Weights of a small transformer language model: 4 heads of 64, 54.2M parameters.
Each number is 500 + 25 x the weight over its row's rms, rounded and kept within 0 to 999. Layers, rows and columns count from 0. Numbers have three digits each. The size before them is the row's rms in percent of the matrix's.

# up: layer 6 MLP up, 2560x320, rms 0.0572, rows 2257-2299, columns 160-319
# down: layer 6 MLP down (transposed), 2560x320, rms 0.041, rows 2257-2298, columns 160-319
up2257 097:512459455552517516519519484515506509506538510500492509477508495525509504491511480445518517538542496473509466520484514518472519493485466458479486477536470500484504484507489508521487508472454565506477497489463509456509486520515490536503467552478453535480492509486497549454484457485503478472474530510517486488529510537489514518481507499586472563508549500478511526539521487500478519481501474498499470491491532509507464493473479546492501533523508477485522510514489483542506519478539480
down2257 112:549470487548498518534510515517515536490494479517478547465498470524507499529542532463514499519518493454475482452488491478475497457469499435493491484512499512525511498496463496528533480485451511471501499525489517464525458478468505529518465500511486527452509507494500519504519461494464495462515496483456488504503457545512525510526476520516493525541492510510496515515509474531456530493499515523484472527472545537442466484540496493500499566494487520498524500484492491529503468453558469
up2258 113:502477528485514481478488468552489457520504471499476460509515491508534561518538523512487500500518516479522479474487514500503505503531476498516512474532480511510514461500529482496509517453517494502475516466509528505489504525532476507437469509459499516500484514498463525526484476505474483513486526486473503509529535519483500487465482503468499518570507500484505522491531483515485519536538589498457472579492530498549511477506546540474493504521490514484500543493494492494468515457493489
down2258 097:489509530516554553484512459512504547475498488485522531489506511508498477534547495531450543507541472507484512518501513505507519495499554472485466487546500494480502493503512509525512501529471508526494545523485491470476490495507480535559460517490498496490522500488498569462509490492495484505492528550497522484506490503502502525453515481487479468482493491491501511514566493502457455499499491516518507505501468513500485494478492479507551492482520468463504520508505493465532564513491508
up2259 106:531461483571478512516514526499498512511542511491510532515535476515501516500524470460517504531515524485503479522487486509443547483473501461497488486559518510509479475516469493525518505500505519521475502485465522434541477523502490478483491577482509564491505484496489511488475508498509496480554493477494525477476520499416528530474482500492491510482473498476495529516469512544464502502515498542499512523498527521521481503532477545503505516506504493478507496472491505526493499497512521
down2259 131:520452467469497492505491508528477534515535509460500520480480546459496548530530540482490524508520528503478477532483495491479503474522478480559515507522486540441475513479534479514500490534481517506492484533503550505503509512473530527519519533530557536475508467446486511486518483528533484488492489508476476520484490520497513520462446481455476527485501514465489495498524519516497497494484538542547499519449486521496496479492551507449471520495506523481514506487489470540466535479490521
up2260 103:523460491510516535511495514544474512485519502484520469432454477532500500506499463485518501502526494480524470461499481493497535474529485450539515512504525467515461479523519497499531516468449528523524478471483488486506489541513448513487470566487494496475485515467529515505534529483508456455560505481496504505489488505489529498522491500523509508515505512453506510540520530501491510521548525497543510508513547511487500510497480521491487514462529491507494541494493486533485519505511503
down2260 111:519490484549507551454513487465474498526480533511499491543457487446513527499507503492499509519505519504549479502480471505502507481505480468476487522489566473494466493517492491502562484505518488495503487543527508454499503533536500494509477492523532534514494514480451522504537482505467499493500518493540469485539517533529509525550493454490470494511503515547531494497503491511469499513482573488456492481472540484479509509545492574481496536478516451505510473533483523511495512463525485
up2261 057:515496485508457534534539532492536517451450505501498510480511507514475559511514469514511545447530485521522503487517524512483494450479492511497487523478514531541473481505477495506514527517472515524517507489514520515517484464476506480516427508491502532521491529537562495457508472513514483481511498504505501511477502508495501486509471475560513481523518498464474498491506483506481500486511521504500483534444536505522489505537456549437510497486506499487499501499506467506468486495515489
down2261 034:493487492487531462477453470515449495535519528479510489464531513493520462525476518539494463536475507498509501505490492506524523475531511478513499484514523484460517513495534494505508457524516486476497514505514481486482506514501475522502518519503499468461502489464439494549469519499455511528493524492514470500493505510506496499478527479485485522468495526527520493475496506529501485523492492475503507474534473483485554459485532441526504494504502496507479496512521541497523503528493497
up2262 097:523485441523521541518497497481502485527538463469529529489477477507505531497528496480517521492541512457516466493499488490489526473495484460533508522498469483517477514465498483526517522506489507580538514471462516469516473495516459519529441516492501494465495543507485543472497514502521489482526486511510510484508522541459500507504473483546479521497504532522490524505520527538460527502524517539517495503480527529508485485545475555485500519529517500473504509477484507514489517484490514
down2262 120:496486485479485523536481475476473527492475475505486490504501520477508494492519473489502484488474487532460465495503518504515521533543515473510476467525507539526528507499485506543513524544495508494530463515517560475490471462509522565549509498507535550518537518470455491468461547494528491561507521536556533503455458534515482523570513463511498515504486464475522492545509504489473486496524516490494460529545491500521498510532534475524468537497472472497514499519482502462508498492534511
up2263 120:491498484537541481530477532513514476514509491532517512481478477529525515508510505471508493531540513493486481509516464552480518529492458514489480499524525530508525531491502524564542510510503503556493483492492512446494500486503507504496474523493492480479500529481524542486487543495480537506534521454516518526509480498479482472519521504500517440541505461511494542543539490527482504510498533531471492515515510505522492519507502527453460496535521506516482502493488523486509485480483506
down2263 125:497482559464473503479482479522480492503449525508503474499498508499476498512470484486478506501481527498481508498487544499453569524476494528551517525499545510509484547527455505494492542514502526525519480470503469442500505518487516481513481412498476525535529521508540512477506517483499528500521493465512501491507481501532505511536512489499493506555476479516486516527505495477483486488464478495519478526562510480509516500483496462505531465516446498522467543502493541483498525493484479
up2264 058:469478462506490514536533500456514493468491511506508533493506498531466513470514500479506542491559487475518488499506482483488490472488503485534488541509511505519490479520497470533518529453489521520497488449529509471472477519489505519490485502515507528513494540495593492512527449515482472475506491480525508501475525508524488506502491515532468468539555507495492496492513477524533507494499478509549486490477518521533480484496518523427444525481477497492498498525524459506457509509581533
down2264 038:536511517490533498491485481531499497546521504507497447486468523479520512515464505510485448527499528501481498500516508505528524498533511509453528466465504485476518517489523521483488485535518495454466534537502489510510506507515515504488552490482479480494491505479454484510497522518519521515487483503484500457532503474501508477474509506480510516437458482487522498475509514475455452520498527480457509507521499474477514502531482463543516509488514490476520515481509529485538517494421497
up2265 079:495459465540485517523504500507487507526522486448486521461513485526511529504540490459524493516530519489524460479477486476477544456474489472514491470557504478504474487490484488500528508507473529533517490470493544455512474510513474541457471533507445528474498517492516542463515479513482498482527525489486512481517526542475509516478461502529521536517517514502510480522502487531473527506524491547490485546474531523490448515539508499470480528520512504468512513468484494562496537464516514
down2265 088:497487465529501520538546511507493504510517488433476548446490501508480519507531491452519496504522493476499449442473518480454532480514494459520483503501524485500481465493488492507537513483491529545529486490511544442523427515517487531496490509497477547521518523508522522460513459508478498487517529503517508506524490548498498507482471506525501521511508510494488492538495473517473506490499503525509465508476560494506497519523518536471475562523507532472505521500490485546486514461534527
up2266 105:488490466499511529475502520515475526533505542488528507509494420502525513522533483494520512486514518506532472416511482460536522555474466456481501532478525481513453502507485477473509523468450488527493500505538533500514473498503472498496467493547475535473486452509501520478508487485528473472494516526536438523495441498488480536541511476523498506477506523472520510542547480536458522509535491504493489503486551485508425475491511497505482551476473534537530480491505519514469533464505541
down2266 073:497506513470473483488524526511498507499508494507502533512498526495493472475526515473524484493509469526475528491471472498501477471526502472497513444515461496469529475548495491482508546518530512500508498519513525485543538514529500480461538516430496480503522464505489484520512507509554489514484518490516540481470483521510491491447479515508505492535524552516502492472485509418478477475510477489494464495500466491499558510521467485506519515487484496474455523468510522523501455544540505
up2267 128:511477470516549511494504497507497503535474505488516500507487480508477529491492445488481478515485477471507511524517445497485488530504476500530494456503524483518472502499506517555483522489483527521456472501471524470482465495532500501437512523527517508484537486491524479487486487497497526477503538499504520505462495477506553548511532557479529467492512474557462525513524480496494506530466489500490471499470480489515471513509480547471493491503478507496513518436502520523480506497531449
down2267 119:486537488476474499506522491475497500493492523513528556490455502476518502490475493470512504512505505519520505468498462526494466490475486506515485520520450528457530447513494482487561479478538478506447496494501488492511446516518489501491490542542502524458497478512515501532512447498490470517522542491473503488475508466471484504527526509525519504473524493501506525496561499559536501499454469509506503484509494519502474513489521451476501514510513565504509472491511537468529490480521500
up2268 091:490524452508495513501516467565526529517491532459524508447510465513500541531536494505521497504493502495505493497508492512486489460492484464471509500499472497508457484496484523514506514494494514502478505505503502482498432520500463554468491508512486545485495498479499510475490480485508487481501477461446495474487509514485543491504483560503510494501506546496480568552559503533491512493499496505483489508450486533493443488497512494503493519517506497506515520455487499547493525415528485
down2268 103:468509474498468534484534510479523504515498558450480542501468523511504543506516538493472553481472509471518504496508514514497518490490501475485481536505509542542437493522478470520481504518462505528532494518547489525493500492533490528499471471544524542560472523514531492546512441520488516502501466484515520506469490563506482493513528483530525540428508504493491499506514494490501531513482510529497484485484509476454508483476495469487515529495488533478529484525519537510448472471520504
up2269 088:553449472545512534523506487510491508501534514462487509480489497555518514463508449464560494487516531532514421485496473516495546479526466471507524488510487491494481455485520479514496492482487533569507478467471541452544456484506465530513467542522455515481501504505502524497463467492523465481557498497484504487505521528477504508479484491529488528527489505472486529523485515510473534496512526507513505527504543514473467510528488540469489528508501492498521506482489475551492515481525520
down2269 054:534461482506524537524565501478488522484490488482454519496474558507560492505518485451483483490535514515492489500495459528487512523534460479516490470517517489521481502477528517550521496511465510489437479504454557490509464502548530517488521518494525430509534507498524520475519483508502497477522495471479493475508472527507489503517449471485470514517491502528536507504569508504481487499492504489531501499508512481499504507481492523500525527491481501476544518512495529490493488527529508
up2270 120:520522494504516533525510491486508503517480512478473493497478497508515494507532460492509534498512491477505442468507509513523513528524510479530491507542520474507492473480519522509501508523535495497470530475475507470586483460505487476443493481484470561505450476518495483477482496473495490487516507508552512457466517438500494528537484479488492522499493454517481525496464512473518535504462536506486512506473564503485493492538487518482471503457499517575508489474501480501508515506535528
down2270 129:518499493521532497479525541513476509496478425497496496510557498511542529459511466477501551476525519445549504464495485491511490495529511463506536472485468483487511456501505516541532487489500527502493509470445503477499451514493490484515505476491492489497535512502493513507541468492527487462499486511506484468528525512492491493511460506480444538507540554545435536554520461483511488480494541547486510502507485528476514489506548542500507518514512485492515546511496480526518525482508504
up2271 111:500509481502488527469488506492508478450506508524533510468487480480524517537516487496465488490564527528496481494500510486474515483510464517473452532469524490487507524498436510518511525498492527528518521559526532506497462501537491470479464486525494511493486499500485544501489511529451536496528506510565439532519494545467465550518450475519497473513514518509485519535527524499506529473533538538502477480503506474471507496519477510509462524506544502503494494505486524479477489508472539
down2271 115:514503498504492494511522492519493499525505508463531520535476507534485449570495469466526481482467487513490512478494520508500531524468506495548526492480440458493489534485527521509480496500498492467509519446470526511504491491548539504494497483465489485527470508502537476486501512499484507516492485499514469506492516481490510490493528541483536524523487543489512473507516498507500526500494472490495480449501541500511499486501504541500487487471539525481497488486503490502513546530542524
up2272 123:492513480472504497521511472558504495494469524494497525525471472518460519529488488481518510515522482481525422474492533480481524488531477448506504527495543488506507487499503484509507508476519527513518508470500513502528466483512465508444481487461462523502458491499513529520469474478465519491480505535510490491495524478467483500456526493526515534523491464469498518503506486506499526475539508516475488564510532492475495494490541495490479508515498486501513548486492482488493505457518489
down2272 118:499503498496514466530499485486470499484515525473479497475490525492502457483488483469458495501541482517535505500493516526520506474518476463549508543522541486520478483477446510517474468508494503511521487482474514496501513498460508498520494443433534510476454502510521460487503518497516533493536507499539455492489502518484535505522475535509468538501517486464539503519523489490503487526528478475500516511535526499503549498502500459518517510527539526487517470468497479486486457523543540
up2273 120:505472501481524494500484466537513475465524538513471508465477467456512526528533507526499510528548510523467441499492532500435470501517524480482454538520496522487484532514477491533478526531460533507533509548502523530506482490491443472445487480468478497480531547502494534527545517515481507455532489472507500471535519519441491506503487498521496526551513509508483476527488499481488514517548542512469446542496491487498485497501533510507471509489510494473521543508479515484459548478519510
down2273 122:503471445487572502510515468501487540517552521561508532483505494508496519473494523465516470501507534545480500509490517490469493484476510465538461525499479494519509460456502511543461493544502509574526501499458488470464463517498510464516530502504499528469493545518494493491560502503481523487462477532486506465476514487479489496499517566481506491513448504509459513512472526478517522505510504507522500489431516493449489502485518497524509486521511491511492528490499482527486522524514548
up2274 082:541489483561553523503507486504490519526532513471508484457525465503522515503518490499556513521499499493489464490509491496504539500534486476501512484516462517501487499451497489514506520508506519566506514482505525478523464489501472547508474544509519496456470531507495537504509498507515499472543505462455488489508493496464534481490518498519509511491492499503513514526479479492484499501536526510531471571516497492501484502497492501496508549515513515498500518494484526524481550485515508
down2274 094:489503520510535505533559505468504476503520518467522509516565519529528486516473506466474503484532474441530494481506517499488504509537471515498500471506504483521484507566508523500504523465486524536539465486472483468501498501498480517453468503491513499570509514531501481489475439453448515503524514466494503516447508536527539542538479525510521532466488488502500505503476483504500510472550457520521512524533462445486509448532500514464491514522506500511504536527547510552488460488486526
up2275 092:508476502539514537496508494531486506496509491491496482456482472511513501527537476470525494501528496475528464482506476474488575473489476474502498492511521475490487480456500493501524501470474537503501489480473508475520468478508460529461466522476475507495485520512510535498499510494473467485510487506472486462516482524481538502505470491514492479487481473505499563523539508504500552532516509534521479530522565502501473497510517497474485556496522537526511518457490498529488535474492524
down2275 091:497544524556491485493469540520468488481458537525511467532491494479498456512496494509513486539508523482501529480527497509477448522501476500449476507498523537488534529535478505525492509547548507526523519520466463469520531506461474524502478484496505535563499518518450505520529456511504517484510527446475518491538504483514523511550475483520490502487531506503473488526512471491448515498517493512500489476521528459477508459512494516530513506505512458503510511552541526490491480519512506
up2276 091:503487473516538554516499480498504490494537491455492517466520498513493543532539480475513516508507504488523469484497464503446558490507443474518511506527472456482444472498495504510498506538445531529506475478522494468481480519513490516503487510508527513487507504479540521486495473524477496494496503492518499486553526521496515513502503509532491485502504534468467489516514469531497544459473518514483490499506545506540469512496481515490507548536518541475538505482487505514472523491536484
down2276 094:516503456521497514496517538511458518528501494421491555480525499520512550498493517476542525532488506515501514498523462502452519502527517460555498480509528559516496488528497519486502500510509549536477534477523508473532465532512487473497460533478585525487476514512493512455480477517478524462493506497517531528491523499477463536518457496534495502500485545482529499534493504518504492504500534557501522520491524500455455482527503496504506552509510510500485561494517482539500485483489549
up2277 109:473484499518533535497500459513501500521504502487503566488509490510508576508515488470500459502487519482555472503476500483492531497533508476515464460539459522508495473497494494515527491486479492523517489490466520513525452454517476490482461533485516544478479486499510509498486463537479504481573502448463515468511550513457492474473516495490484491528456493529487488524552490529468490485498531518527469528501509521524482511506517500486472495514468483514483529476504506512489515475521519
down2277 104:533486498488484502506510504495495492463500480489480510513482507508502434485517488556488529458502522508497499454508515498531555517481497492491545495501489506494498539502477490442501515533500477467499520500519501497505533517506463490508517475513517450511529473493508527496526536506526463493487491550531476495473489480481516555502471496497513518484524500490521472491464528457492503489529481481522517469526464470474498487510508542475475508490493512458508482513505457487500498501509516
up2278 092:518478444528533545504494518477505505508542491461486548477494489533524503507519479478535481483544493523483463461497465475476530488502482471517493501555470487504447520486486511516505522533478553522506497509481546458510475450508456510504451521496507504480526501512513552460496474527502492473519479477545484480527487552479495541504499522529494518496495492489485511526474471521508508510497507503501486524511505499479485503514502512495493526501521537491509496486502506530501532476546517
down2278 109:484491493492496511484521449520465494524475516477478492512466506467517482547489507494519492498541506504528499472477533500493536443483459479498506522520525497451445522509476498474496484507496492426462491525518465505503507528478534518461498486453464558486495500478503472484505490483494545474527479461481468456460507549526518519519460466495471558544515499525508518472478542554519528562515444538500512539493518518431459486489516505480472544477515490520521487501505498545493500482528513
up2279 086:510498499519506520516508528546491505486520497459521529480493485504493519503522499472527491491511497486498488476481466488537537474493515489529480472515494525504484492482487488493486476537481497516572503502529512459530486485511466552496484496506519504499464492470526526461509462520520484496508484463514485496518513536462488548450485523547506539538501528496504499508515504528465545480507494508531475552529523543506486495491479501483499544517507494470535540481479488530550554456516515
down2279 101:485468478516526509543537537514494502500535458484487511500492478527498538508501521452497536460555478488497452488502494477492516488472482462498477510540525498493460489508491509517523529482483523507512501508499531453488466529512499529495474525488544536512489490490493499484512473525501511487533531509517488521489507536491503546529445475520496506510505489515486499537489478511477482506517482577516478493468539528472504487523500505465456554511484504479527503476503472533499488465505507
up2280 131:495501433523505559498500513503507484510541513477537462442483457530504497477561468490497477500479495504560492473488459525495499486530523502547501517477495502532508518523495531463539492514491480503455493536506503473523473505503463492494495506479483538500522489499510481462521505487493528449533490506506510436486496513484495517518484508468498481517499520525461500523501538514554534502480532510512507463513533518493455503542491513501491504517517478514499479490501527505498505504479479
down2280 128:508447487469541522488500471502519469483478499485540519516516488509493505493548479472505487481545487491503548538491446502452486504530470444507525493505471514536528479486521492499477495546495485492479486482541475493474466460496517531507513535508521455518503488506526510535494486539536503543502511522546503501472504540485510524513509543494493494506470474535550550505491491460492537480481481489539485497486509496480509486497475452498505519532468526498500533532513482514509489481511473
up2281 109:509459517501468506481520462516511485525500493486474498475458487530497510467562475503534492501505502497506483479513473506526519478501489474534502511509460527504476517476488468480492538479526513501455497523489493516469500522488475497501485496513489491504485565477475534528555503523468466498502501496490431499537471485484519483506527540592536517537532493479546556489494483489526573528484471477468487505526488480467489506494507480488512517492527539536532535487488482504471533499523474
down2281 104:471507466493520482524513530536476491491511512522490513476515476508497478479453493530494486511493482466525468489493454470506458516500524499543535473515508519510513424502469508467488509473523469499534544480518517498495466510522486505471496478471518519495507487501528488510514487470496444488504483489515526498516550491473497456492490513473499445505496523490497485537455444509490536440493520513529561495555479576468480516481520510475524482512497467531493512483491494536495487470523460
up2282 079:496463478549489524514477490493466508509492510446509531459462474507526544505543447486529508492528525476489487479485491531474550442494474459501493496531504493494460449475473481515505512516465546525516492509490536466503464509533458542469466543508488506475520537480494537477459525516520507483501501469477499469497504511474515534486488505522498488537494516513489506515513506520479511496529534559511516526483522502484486519526487550477502541515518514485512518452496525506518532454506538
down2282 089:540483482561508518547526503512485497486488504451500540484492513512507531516510442500539496497525480489494459493486471502485535476506464474563489517534506553504470441486475488509501517491474537541522499496511549461533458520488452538495492509517519524499500514508527512503497491519492519483513537469481531500507524523501487521512468484550497530525512510492513499524510479544516500506496497545519502527451524529481477507528516564435468534537520514480516557512497485505484508494529549
up2283 096:550510470518507515486501469551523508483539520484519489477455486528506547546547477497539500489525506478538462516484504507507524483531459473524456494500438509497489507501485507491487493568467547512507477482491501507519472491557471520474483507522470493488459499492511530531497478506490476517472489501507528508492535521449506518479481524492476529505472520526485504518512505509458522455490521551530482521500505494504470508509520493496528532523499485480525481473487530510498528490525562
down2283 119:509477485554508496522464509529530512505527495484509528500477546485519548502499486460533516495565503488503509483499530509490498451519495486488482508519461497548430489543482489501481534560503506568541514498486481488506494533521466511496473509503511511535472473485525516532507449498552535488507516460505503512502517509491493481504450496505485530471486487524501548511512518493460455525475457508487489545475508511480531488484484550457495513516510510473512526515461455533473537478516518
up2284 084:507482477517507535534494524514485465513526488475504478433496476512484504478530493490522490511536484483501495497480488537506527464507464470502474498516493529485450495465476490528515513503462515503518488531488505453499466491542476517467477545501473504472487471481513521475499517499496494457482515472481491476479478530484528524500490468502528509529492513521500493547520516520483523510519495538483494504507550527504472525530499503455497529463535543485518551480488486554491546474530526
down2284 095:528477473537544528557527523492474493459489469479522551493500506540479570496527462481528540520517503484511451461479463484479532476493468431483500494532502498488466474513519509481511506528474517516509479473540539473485445508512503484496464492488520519479483488491496526452508482536484510519532552486488495513470539543492471501521489502512498521529509519494488502557502482518482475496504501525512488539473520514469470513538494523490479534509515502484514519487489433506490492459524500
up2285 069:524484471499501548511458495525481509505549515482503475472525519488489534490487473489518512542533511505505500481503469507498516550477521521506517490506450527507483498491516490493527508498492482552509466498540506496491464494487512519505506539488474499481494460489494537497501494474521449460488495492521453464488533475505522522464488497545504540487499522564485532555510504555464487511517509513511474565443517514546503509503539538508527510483521491491481502558512575458476508524525493
down2285 060:477531519487466449472534480490484532503448477534483501517485464497507489516506528509479486482471467481490503515497514502503474464498524488465501482538535457474526526521500536501462481514512499455497490519442514520488506487503483482524530467513515503535523515515497484508478497518466550513509517475514524534544512509477488483547520463482479452469513497465520493454511511464505518488517488509522508446507455498474516513476502491524466490523506507500510459441480481524504487495449483
up2286 107:578535440505514513543513464509492503486494495519497522479511512537463512524536462474540494501518473524494499516506496470495507482527487516477470469500509499514492503483493466543503527556500496532478507512493546497510481490555486511433461501502496537510512511491528520505474434503444514481492518485493491459524499504531516533494474512497488470453510547519486477492476468493494540486474537509470464500506508504537502498502472501483467531525481512513482482475487508507493498478527484
down2286 085:490485541524508486472516472510503492459535523475501494507480489448499522475472486539478473474540526517490475459500511498489504486503477523542521520524538491510536494493513489460500513452532534466492484495511481477532458483428490507516516457500493533520517482517507492424510515510482474492471503477491533530487517508525494446511492516475484539518502461476467501497472559491497511494549453505524561530517493521513498494513465514512496516502506485486492511501498502497484489495438509
up2287 121:505513483489594500505496459505514483471534504476501501497496497509535489492509504486479496495532495479468453522514527492462512535528489459508461529484466492489466505508484525548460538472496516524536455516479508499495449488484491503487480513494477492477521487505514549488481504498543474481522542501538503492493494502489518504495520514490476489486481504553472534530486491508511485495525471555514470484509469521462496505552459562452479496473502513483521488494489546497494500492486491
down2287 106:511536500493541532496526504458482525495519489459449512507510471489546482504527519496494544532515472513466495509510540500527516498520496503544479508496482489472470506468498506499502539471555487511489490499517549487478490500485492493471508540474478514507529501482502500502527471498488433476485473476555525477431519498513529520515520477546490480526500494488549511504521469469504482500506459508513465513530506503488493496512545489506492507473499475527484483472498438493522494495481487
up2288 098:500495511512524506498517496499495500533569507475494462497531496519516515538494505506525485500496510514520491508506514499525493527524499475531494473459459499509476474507501510486477482499515542511492487507498510439477495497477483535495507514460500497475504502505474529528514518524514486501509540434470485524518509528518530547495476493524490541563487499475511485512484528481483493515494481526485467537476492524517499483527482520488513533486559487482562498468515505532478496488513484
down2288 080:508470510473503482443501560513492499494517546482483505493511479483506496469462500503511493494480476522495511492496479467480487500530533523494495539532522474517516489483495536494505522495462481500488555482505504473490517537492497500525491502469520520485476475503511507481512473498498491488437478554529526523489494480471487467501494447426513477492481434546445542478512514482554463468519480517511532481541493484509487480461446470549502498476464523482449491550493465503506499514525505
up2289 095:537510476563526520505516465548480462492526489493476519511499496508482495534531498475503487518505518476519449510497529481460526488542455414524472504552519490510504494521483496515535509533482515488501522525518518467537469490542460494487507555465501579515492501495506496502518465523531494462515519518513500476506535527456522522454484500543470509488568527472475526531531518526467516461521513510541489517478475527530473501494475532519520517515534506514527469486485516522490501492516503
down2289 115:480498445513472517509518485490502471503545496496504486456521503487536530519525545492496508489527482521566472479478531561507534519491519476457481517468523491495448472493511476519530506469477550504475493501524518468485487536471491571484500513502508503482482476436503495489497512510503506510505517504500496471503490509494502538558482505494504504472512500517537489557529487522496507495477511532475486495479538501493482500533519484507489506473536501499518490485497518531531516478547506
up2290 083:522469452520484528506516508502445519502524475459492507443472470507533511513569462469525518510524513481517461479489480500480515461508511467512468459527479496500470468450470515520522515493470525520481485490502512489529463508518475518491460504508482493464503501480504547471535504520486526499524529490514473507475505529469518520473447472534493525516517511518492512529502515517476508490499509561536483540487533553472476495569494515453486556475514512478550527489486484525497514477516514
down2290 099:513467470496526512537528519544515512487514453457479543472478487519492541508540461478532518507547500470505455474496509499477507478509486436507501532506514521504455492464470506514508536484484535518517508487490509450508456520487497504447458517519485519483507524507525510449503511534490496474521516493500494498484517542501499516463461479527513535516517491501508509518532492542491523490518489539524472549467511527484497506531509501464473565510518490466523568489480491524476517472521511
up2291 096:520487481544535509504489502505494452522501461482533511440488487534509495479527482464526548554503521426503463497502462516480568468471452509493495466527490489500491513498507520504491501478520515557517506442508498466491462465538491541475478540510490510486481477493507518443465501490484508508527534493511480484492533527480497502480455489514493472513484468476523512512522492508483507490502537550496463506509507503495485509525484518446499546485537510491530516518487505513522514456549517
down2291 101:522516517533484501518506474479466537484494532469460548477530520470484508501534484468527494483538492495492482499487490478497549499525529476482478485524519489523455498501443530501482484490475524498573469507499517522503480512512508533506471487514478495455514517497511501472519498488515486542494515483496505498519533542484513505514467494528471532532492545506484489482500505524487469551491510513488498569485534494462476519496463524514537528480500495477538508485482505550446554495517491
up2292 090:537459490522508502528543511519511495460530495497487501501521498516496534522489507499527507516531500495530484484530522541476498516465554475530507474548450560533418449536483485507492486488454517515541486460487506522544499475523467518454443504498453541510479511529511526500504480535498464504509514471496489515518518513496533482482482480525479479522527520506511506500486506485496516496527497487535495547457491503479518460556526504461524506479516500503531493502536489508500487484535533
down2292 060:472514457515519487509481499479504488485500522473520494512451513494503480487524511499439538459466482544491540472479469516508502478520479514537488550483479487479512505505520502495531437531507464528475488527540501544515470479519457506500490434528536507478511476468477488517503455518510498512490459530519520489467499465511492526488491473517514503505469512506512516501495517518472503529507516512482499500463508498508512509505501492478489536509496503487535520523468507526480476507524550
up2293 067:500465457513472524552574490496507477456487481486502542471483504539483488484507467478521496476510485480549489465553472518457529460494499495473477526538509536543485446526512497518531528422484521497495496517468542455514493479510494536495437515522506536527470526516554497485511443514486512474521506487523503518487515520486499486520470492514516461569521505513458529535507490505510535486506493516496473513500497540530469472497473516476447505520500518505538503478538471509474485452520530
down2293 038:520522516508537497482461499496481528503498540488500444488487502469529549502467532517486510518514476542469516551500533494515486491494506525507513488478481485458483534507506507494484473556496489551482518482530451497501486492518486497486516518505476501491529495460495502523473559446513514509487493488486466478505507490523501500500534486518489524440520499504542497491511503507479493544529491518483490506528480469491530493503510519501551514492488522501499492521459534500493522504492488
up2294 124:502516523520495533498500460506490472513487532513507479502460512506475524528483514463522488511466531476526466487499522524478492515528448484480499498519538473512513478509537549513521473483454537551545452461540462480486521521529499534487454513467492531507466549483526460500461478541462494523544490506530497462486496523477519481489509514479492518508518499503475512489512507514504515480486507505501474530509538529503513505525507533522458494518521525534490474502494494495499503485485472
down2294 125:527509503524466484543540510504492475487453542499539530519521522509520493537489486509502493539489531485461514482490530567564552495504476522551490506508517462515489549515542496474511470528510482510491503480543523465478471498494544474490527455483478492530497495490498474496524490516505538522460503511523517486500505489473491527555491506461515535527519466491459501492499551484491515540540519513524496494523495498497476510497493511492510486534479492539510510563489447510503499553506461
up2295 065:532481482495509517537604488519503516510501486474466539504539500526467513505501468473529523482531495491513464506616484470483516488513501473515481495544479504568467482570490484510494539493508507525502516517493503504544474483505448505475440523493489530537539508598516513492494457511517495476505505481504503474463529499475504529493480523564506506510494525520493503508511496496480508519478534517563471524501493525490492383503506528452491533511521502483507529503603499520502485497518503
down2295 088:491490503512481493455402494494494497513529511497506452471494504445535508494499507512467489550480511506493515506436519515494507523521507511497535469467495475412527529418529486489488455517502509478477496494486477503497510505490515501498553506518488484461492508423432481515502545497522523508494493522488494485533521494497536485469526502462486520468476490510509494482488512509510514507487524501481526483522446459488504608509496467517505464497502483516507505477456513489532537514480472
up2296 095:536474479579515505512492497524507547493532522489514489478494500532507507504543498474526540501493508496511477449477468529530535481523486472513454518536474472480469477468505470497517501521470504534519491476493508463542472515495431524495478532512461532494483514475511531487496481484528479499492485516471487447533516504499547493489498487509491518520475507446486543526526512510514514502487504521475501509485538527517465516520508534478500532513536497488521500473473498556524519472509487
down2296 075:502542496465498470538538530558499508456439458496509508459511504524488474491486516439494550491502527500483518513507504466439492467531494478470498447509526485516473522545500476531504523529491509514446481481550515503468477494518509513468493491529509495535467507516489474516485506486511461517462477504527511515502486527461513493474497524500504489504529525466498458465497464498492527517514495501485504500508495458523527503480500495507515539489526534490497534523511501457500499489527491
up2297 095:491494446488505510557506511488496534521477443451498546507500450501527482491534509497510482498493509513514500487489489508472507493505478515524504443483529460513493500490453481514508491535500490541510472500552518450483485530508474535482483514515490499486504497500480520452529486482483502491505502459543497435539515518512520519464473548508466474497493510486495535526532469510502534509495526553489478501504519581514444501516532509487455523515512495507543489474492530541541520475557518
down2297 106:522492423529496526516530504528466532503558473460515519486483491524509510501512512550508471494554486478491451499479489513497503459531514465513454519510522483506472509501446484517477496525488516500514512515544479496539511549475468527493455521522532510495492504477510536476515452526504511451478480509493490479518515535500477528514476501533459506499526520492518499508499476520520513532524542509511448506496546496504524506523523498493478531531481497489497520525489488495488448495541502
up2298 066:502501463498496533539574466497522509483500512478500525481487488529489495467512486484485528489531494470531474464554487515485485451452477472512495482527482524538474456538510501505502532485457517485554477493479511483508444501526494536487433522502494504507480506561554507487461470543488491471524519518513508498487504515509487492486460502471508473541488527478512511513531503543499544499519508511508464526515516547495493460523483510475480509526515501521524515513560474529492477475541493
down2298 036:469463492475518537514448485496463500526515504457530502508519493496514500511468516523523431523518487524509511511522504503521521498515530539455500501471521494472506508481512486496503469526496479512460516508528481546502495475497516496454526497487498512521500527458471509527506469467530494536485487484492525458482522503499506503512557522548511526457539518499518519508525503490490444514483481509472489515504478509508524513495490513486518538484468525466559463525429513481531498519534498
up2299 135:544492497519487513498506481571444514509512494511468484474540480514523512497518499480568560521490491451531476479489485500516511539504530478504508482518500501505505478481513493472536508463523505525507515492493551458525491513510466539518464562471469517496493520497508504509493499464500472490494518524440505486545514488491555495489486523493514505560511466495494562554501487480503537549509516507509476529477488489516461501521508508460496523511523501544486527461487528532495497499539460